config = dict(
    n_layer=15,
    norm_eps=1e-06,
    qk_norm=False,
    bias='none',
    init='normal',
    decay_fraction=0.72,
    seq_len=256,
)
Each number is 500 + 25 x the weight over its row's rms, rounded and kept within 0 to 999. Layers, rows and columns count from 0. Numbers have three digits each. The size before them is the row's rms in percent of the matrix's.

# k: layer 8 attention key, 192x256, rms 0.106, rows 100-127, columns 64-127
# q: layer 8 attention query, 192x256, rms 0.111, rows 101-127, columns 64-127
# v: layer 8 attention value, 192x256, rms 0.101, rows 64-82, columns 64-127
# o: layer 8 attention output (transposed), 192x256, rms 0.0919, rows 64-82, columns 64-127
k100 092:501504456512561475513496505482524490516496503543464484498510488545494505540451542511551514515522499483505519527537511534445470515487491553476503561466455482453495488488505517496495474503471548
q101 086:468508551507517520503480462528471454486513493541495514485455454526473533504559509525524514514490534518527539505513502486484528473483445452532511512491516505519512537502486509509472515497546514
k101 094:476490540500526533531535471477506486478527511482483514531494458484474507494521524496536526506526519506505535474477534463542523476493499511548576511497497506483472546499503524479502463540511497
q102 083:494516521483493475528523483470482527522483493498478512502517491499487466531515476513533520521529497450458488513514513463495508471527494484488504522493508514483515500502492463447515510539488480
k102 089:491487507538485451488525493486485504501473544486495427484514502454516490501468546485505483519505506553543535524475526452470496491473513492505462474503523537482534497472510489482528479523498499
q103 089:490525500497509490506453514512487447458516536462499503517547584509452498506491527496488501498464469446477494483492544533497530497535531570519489489460487478498468501479459523478471490531518529
k103 097:511520450491493542522453494481468466509517467458510497498502505480516470516510475517523495531535476463508505473477463480502458469510502460503491526526517500494466467461506494481507521480509531
q104 087:465477492503495472475471475537517494508548483527509532445471497509459469484549512507488512494510501487493473503496465530479482478519458466500515478512486459493517510499555544445475450492521501
k104 087:484473493488432483538495493455455481483498488475511487503519547507468511464507522491510507491516522495520523478483471510492538529518517564475506469542487528464485511517514541480464486468488490
q105 091:512461483483487473464477516488490475484496437490502469514457510468486489521530510488574488456519475506491508498516550540475525492457505499473508511492500487507510534548469498538526530495488472
k105 094:508515488480498497488482483435499507482506482471506493529451494508503546467518506534453515472459481516502498485476527509507436419524489534481510510473464483509483502499521475535505512515509487
q106 088:505474463501474545480508466482492529502466480527499543493488477519523507519526470519509484502478506500488504538473491459500481465504512491498517530519467495488475502512487492474477517490517481
k106 094:480467514516469496461504496499499506494542498492464521483514477487508498488470499483480500489449505474518534505467444507503487519502468494454483509522541474519485478505503521476498522490559475
q107 090:518526461466528511521480516524463494523485508476493509492528457477486517489498495493516447508496508460511526511506519538533477506494501546508496533485518487503518471496469514504480487452506458
k107 093:531527487469465473478502486488483436503486535527472497480531513517485524536543508484489483500513524440489491475507482472575498471500457480524475493525501461469509507484482483494497526509519520
q108 090:514479480498466528500500465502504483536486474533482486482493493472473533497517509517491547491534466507465462471524481505537482493463506546504491474504474533504478468543505482480444534486541436
k108 092:466475459479523522478483471469511542429508460482509476468481493511531514498490478504544493546483459520484537439464512543518484518545489507478474509499499499492482492473492449515468491572486478
q109 091:504508535520521542515545514465509508463490520517514465524487498475480542528501472561518520458496499442537511510523507520454503468495516505455501463514461510477488523521524533498486457476501523
k109 096:557514475480496453502483549482459498507486507482504563543474471527457514535461459526513537441506509488507486522505502503516491534519519521475486512481498506482495484481503504515489526486511484
q110 092:522525497531505484518502540493493498518489461447458496491519471497470528508495508488500568457458546465491502453465487510509530481474515508513474475534512498506508509557531532516455537480492528
k110 093:511536549489554537518537504468505549510456481491493518492528486506491504486504459479458505476508465460477499513481490489468469526511496515519474550488495515489459470540513504505461493495509486
q111 093:498507488495484513499512491519494481475488460484492464560471473484556529495507500505544456469467534493475468484491510485515519483491473491491485473468465519542471507538503432539523500529507471
k111 097:515484497492521523536480475483515526487515512465448483514460467525466532479480485528499503525516470500476470519528494503529504525526481485503498519514470507480466527484494485471518458500508501
q112 090:500492511512492476494498488481509465553467477497543483526505472484479526499509483506486506464477479533483458486531496491492530549514523495460528495486549492528483510487484525510499461516523473
k112 097:524488463495493493497470498495495483542514528566537514527536512530518494533560485563558506520534510508533454503525482511505451485527479517515510498509525471549442463478503488502482506496520452
q113 088:511486520463479485511488494496497503531504497490516455479457448447486501528507491526520488484488472484503469503523466526525509505490556492496490472522526475457516531521481505521514548526544473
k113 099:529519473451513497486495492442510486520507492493470500532490479515456495507508550498499530516485460512473531524490505504515476445499456501486486469506525464511470523503483501518474460550517486
q114 093:492520481509505470543495473513513468560502507528534501491488472481486530507526509506554489511463508475503482504519549508493518481455479506480504522471534499553510480541493500497486531518530490
k114 100:532496448491493529491515472485517533526472518462458496479485481546521533505527463505522516516496458497499532495477437498521433505533478487492510566485473472486473518465529463481463483501531520
q115 079:511531471505526529523498495479526493523486522509479494509511478516523502518528500473489545474456491479507483486503502535520506510456513487476507455471463526535524473546508523501459508496513485
k115 087:519507509512536480502460454491506481532495444473476502527499531502542476489557495520510505503517487541499534446544492537518476453517518484516535511507532503514521490519494488455445486478496499
q116 095:509496497578514485507491493479506507455527518487507431475498495478510549514497532466524449508518507472504452491472527563491481502556515499496500448517530536531508484505475502484487515484492516
k116 098:508493508526488475469480513514506474494500512517521487496485494528485488512507489495507466468511493479514467499545496472510500526503494486509491455506519508465506511504506493501507530560515475
q117 096:474509460493480510500487526477505457462495512499499515547496489426497517462511516491530494498504524513457480513499539527504470532470528523475498474475461492515494490525462501489532479460507456
k117 095:491526485489525491504535528487519535449494475469513559491488452493465519485491505471498490510501520548455506469488516500493477515508558456505498489495512472510486493527512496485502523523529504
q118 090:502488474515473461478549536473502536493544521481498484467475447474513504527506492513510474451459468503497479487593507507494442498466493509509512533490498488508532509476510508470510495512504510
k118 089:446496516507497484544462499498483472498495492494470482520456456524461511491526530492512554512487467469495490511440555457459503488463521542520538493514497501468477525495501468492515471473529487
q119 086:521514485516495451494509470490462501510463529509503492452507492519497490517499506507478495468477499524493496506514487499498447506505428464482506543479429519478484462523472508510523480494523491
k119 092:501488476488506458474531496522490514488544511508482551478487504495524516512505521476470521516527476524516499533502499535519499528519502538484494500523447523495478571508502526512510487501502491
q120 090:494487538537486487505476524488509497520531513498454511528482517451540494507514495484479535524483488459427504485485490473467514514525461499457507492531487467500517486503479506492515505500504509
k120 096:468502522531446504497504533511490488481530461491490529486523446483478453466531542472519439476489517493478505523521489522495454521574474486523536463490464538469463496493507494461456506486469495
q121 090:533452504513494517498446507445531495471483468536544504485485487555477534547531488509504479513519502461498523536516492490499500541508493527474518512500466526463486478458478505514497488483463552
k121 093:517505499489505498553494484492514510480525517514428457486517504444514524488536529501471479494500528481498526521493463498521507493470535481480514494519487459524511485470494535489513519536482491
q122 086:532494460513530495527531551511485524475512493476514528452495508487557518522502497497494470457505499504501502565498489501527519533529474464456497460550491457495472486515523493515500526488490482
k122 095:480490532544534493553508495472495511496507486474533492473531503513502499508495488477498492522443489507517480473508505497535500506501473499501466524507490478489465465548442432526461525465516514
q123 089:512499491545479512512524521494499479484505488488524519501564508512498466469497500516500489469514532478467496501457501466520513518528474456526486512474494518522504482499480509496483471463495533
k123 094:513499468492497545463492491584520517523493499512554494542494534486502456518511510523534459463513543535539477483479495507517557537485481551510507504496502483496490491518515495495538512513512495
q124 084:545467481493455502501472530481535499498502496534481498474496510502506514544541458546534485558503516531523463531443465431520498502444535461520490481526480508511476481517522526508503507484489531
k124 086:524498501522484506521505547496466523492440496467483494505502536501532520534493495547480465455488505524547521547476538484555480473511478491473504508514472495490498487544495487528487490492541520
q125 088:537506482524507501523500484515504525520507469525505519513489499523466498506465533495510493529521464529529504475522513516498468447508467463511468454521486500486491472472527537537515486503463506
k125 093:463505527522498465474512509497461504495557465489511496499467530487426514454509494513514508531493485508523498506516522470460504547443483482478507531467535509525536518499508510520499503476421496
q126 082:467509486489541530527505519501516493511470495505513472463512508478528512512488520498482466528502529514487499533503500464520470461495478549494524470481484495508501499486501514466563483507487473
k126 087:447504489492469510498508496497492520484486537493514517462503518493469484471486494479536555504504506482504488491494487507513525501484535479523540563516493493555522504499488505510482491519468493
q127 083:527496504497497474490478476509482481496536504515496521497497498491515505497522502533526494523474506498518539503491453489492512435482480535507506477474495535490502481467535426505540530474472440
k127 092:549516491519469520503458484477540526524535496502455512507528502468484517470471501537533507494545499559510477485526505529493501482520521483495541517559494546504498489464500430514471511518492439
v64 100:493488498518495480527484518485501505509514475514502507524511505453509499490501522546513483494499486492505457496500463463463521499518510506483504483513523511459509535488473527488452521456514495
o64 089:493475452521510474528506508506498442483460515487518514499512487502556514461496501461502492490475507506432505539504486490517487537471554482479510525518484448499487465525495516493482518529540509
v65 102:502521512472524497517458468501496468499462489497501510472513491528500528505511495530470529530499478470545484481516524523527510457488493521472495518519530499550500493518463464441533504467521473
o65 099:445495514523504485502483543488543493505485483513485482482511475484546532518523506491518477502426522506522492505510475512486500545460487508471519470504507475537547482506477475473510465525533511
v66 098:452489548490492512525515475515513505507506531514494512497469475531553497495486515500505516516525514468506476521486483496518491509482488516470547475470518539486482490517499506497481482469562502
o66 092:526469523527480529522489496531485494532520519469516480489513521511526488504561511466453511483462463505500524558498471555518492514539551470496496482503512488497485530548472524508435520483531557
v67 097:524539491478488530514531495504529484545520560504494466483519465507510502453460477490487520495511510475467457494457452494478442473502499501478483470467497497504548498529505534474493480517443479
o67 091:521470505505537508491505498506464517491441476475555514485480500529482512487448516496446496483520485478469528470489530513519498475493503516505490500506495469487461515460512485501496462489533536
v68 100:538514493513482516463480455495519445475493490492481531554486519478516538518498514467512495491464515515476543500486540563472466515536534493483461487507486518472519505499507493462478530501490522
o68 093:484498488551510498512493501482513493452526506464479525503510501530527446530497482474485503545492540480529529563473491465504478520522505488477506452504484486438497482484487512504510490491498499
v69 102:528514494518477513471475491542489492504477490457496476515488494501508539504548508457486471476532498526499473524488510499481460521497425493493510534503468507497512476504457508509493477487471516
o69 097:483494531532515456485515506514491492495483521509470498486535493500492509531454526546499523539536484487473489517463494470474518533519523494467533505512474556502571486469500501476558468475528512
v70 110:487483497499516483492520505487511461497486422540476531489488520500497523536492469550497526542464498430510528541501501468492462521500506524485447512533542476497539505499484504503454475465542500
o70 098:468518487507462465523448497472466516524534541495547506511458474467536526472516496494517490515481524482533551480488518537458506510491513490498522525502455521517515513474475510514531508496500495
v71 099:530487475502498454506522479459502447489516489528494496456494527474461485547533484462471502494476499496506492477475544553530510529478482518502495486511504505527507460524535534502539498530515492
o71 094:453528469478534501520535512503476494488509502514499486484496467517523490528539503546519511475492506445494520496505510505479507521531495506518514494512500501500484455527483490475513532490507476
v72 110:481513487490503500523508494493485471515493519533533451453484453513514468484497500474510528501527493524458494515486483443556522519501486482480533467478466513502491503483505467570518493531462509
o72 095:536514517513477504552485521490485516532479480496527513531500488514463488464492535487503480544425491477507478537479469534473509466483444488486489532522517520459472475469506511502496496489511518
v73 106:461531506515512475486470462500531468502514529514479543495478505510511529494519502499530534529500518508496495519508460481546500485535495549532478483507474519472526503500470480491528471511502513
o73 099:504539515495514519494537473545485503516498461493505488532494478534474508531473520449522533506488505491471476495478539510529477524523498466465458481459506520502467479497499502509474492525559517
v74 106:466514484534534482506491513497495511495511492516517485518513501503476509503514488464523477497502489462514476452529464528524473504491501513480461470509469506499481512461501463504524525525491498
o74 095:484452506484533498537502465523502512521462541530531506498519498434471549484476483463497486461470537505514513476472515553496502485509487496502497534508518498509531491460463502482498482503490513
v75 104:496496464455541475516517524501531471532466493517559488463517488448509519519542478519484516507501527479515436498507504481520523482515426484488498452437480544464473517503522458521510497472568499
o75 097:440501485504477556498493478554509464526468477518522511498479479545490511499464493490478516514504483493523503482508500514488475525488514480525523499519539471526487465504466498498516514473474501
v76 104:481500494476469508526496494434475554488460519512482503543466521494493528510471502456500521492514496554531513533490551484506481516514551480508479475459464466494517488487503523439503486476477505
o76 096:510488457491508455546512462476505491523470463458520496473544492492506482496519509474507516502522492504478539467498490513457526466500464498490494549494472514478499509474527547486458474497490467
v77 087:534452494492491509489508496516490511506486484482517491526471516518493506498474464487546521458496496520503496458507506501500493509497489503481517448489530452490481457507516556509485492502520483
o77 085:542480499516515461512531520518536511448483492499503509467490475532497427472543548492497499540509522511525493501503443465508447508475505476522489481487469492521485473485555483504478487503486522
v78 103:537495484492524489519477499527452471488524544488485547516503552497509500484483464504445477492498527559485529518475512494479492509471520495487485512486447528531485538484481531512530456490508472
o78 094:514491436475486498493502468494513509500488492490514469482479479492539468507430537524541506530524471546513536514476533519481527462486514502512518484561555472521504544520530466469474491483531518
v79 099:527503455469474464473509524519544514483560508462527443550522516485535500484511506536537439523467534512489503499492544488514525501516493446455497458510493470521496467471492464473497496468507527
o79 091:488519499505499460479472546445511453492495524495497494518538539503496518496476500514515498502474471516499511497468512483518500532494544532526491507476495506498499533454481513534492465497445543
v80 104:476506488482542463542493540483488539467482526504505489528522486464493518513500484524550529477460537527495476517525477497511442471444546456498504507466461549493456519484500489489514484524509543
o80 101:446502474509475520490497479505497526507443481470525536510497499519491454468478488462483502525513485534480485528445496504461496500502505516486526497488542492541474504542484494508464491501557427
v81 112:525517474502491525449490492497486517557517470454497480498529564500510486539492507475462499505514520506492518546455485497488522485473450492472519518488480462479532541453509493484508456507497487
o81 106:521468537508498459517474480468496525553508500486517496450519469491471541514493512512506509520515462491534446528504483434545534502496496497525491513495510496499492528474500520520521467505519475
v82 111:520497508532449488485512501518490501486467473476524515530497506498464527490577496489486496525497498517548509483467528519472515473529504501533493521515477477485500510487523522550513490501510487
o82 101:525516484485471506502510509508486530486525473492461495494522500518492451506511535530531517503543528490510483506493479527437526514488464493479454504507478504505502464486561530520495445490495473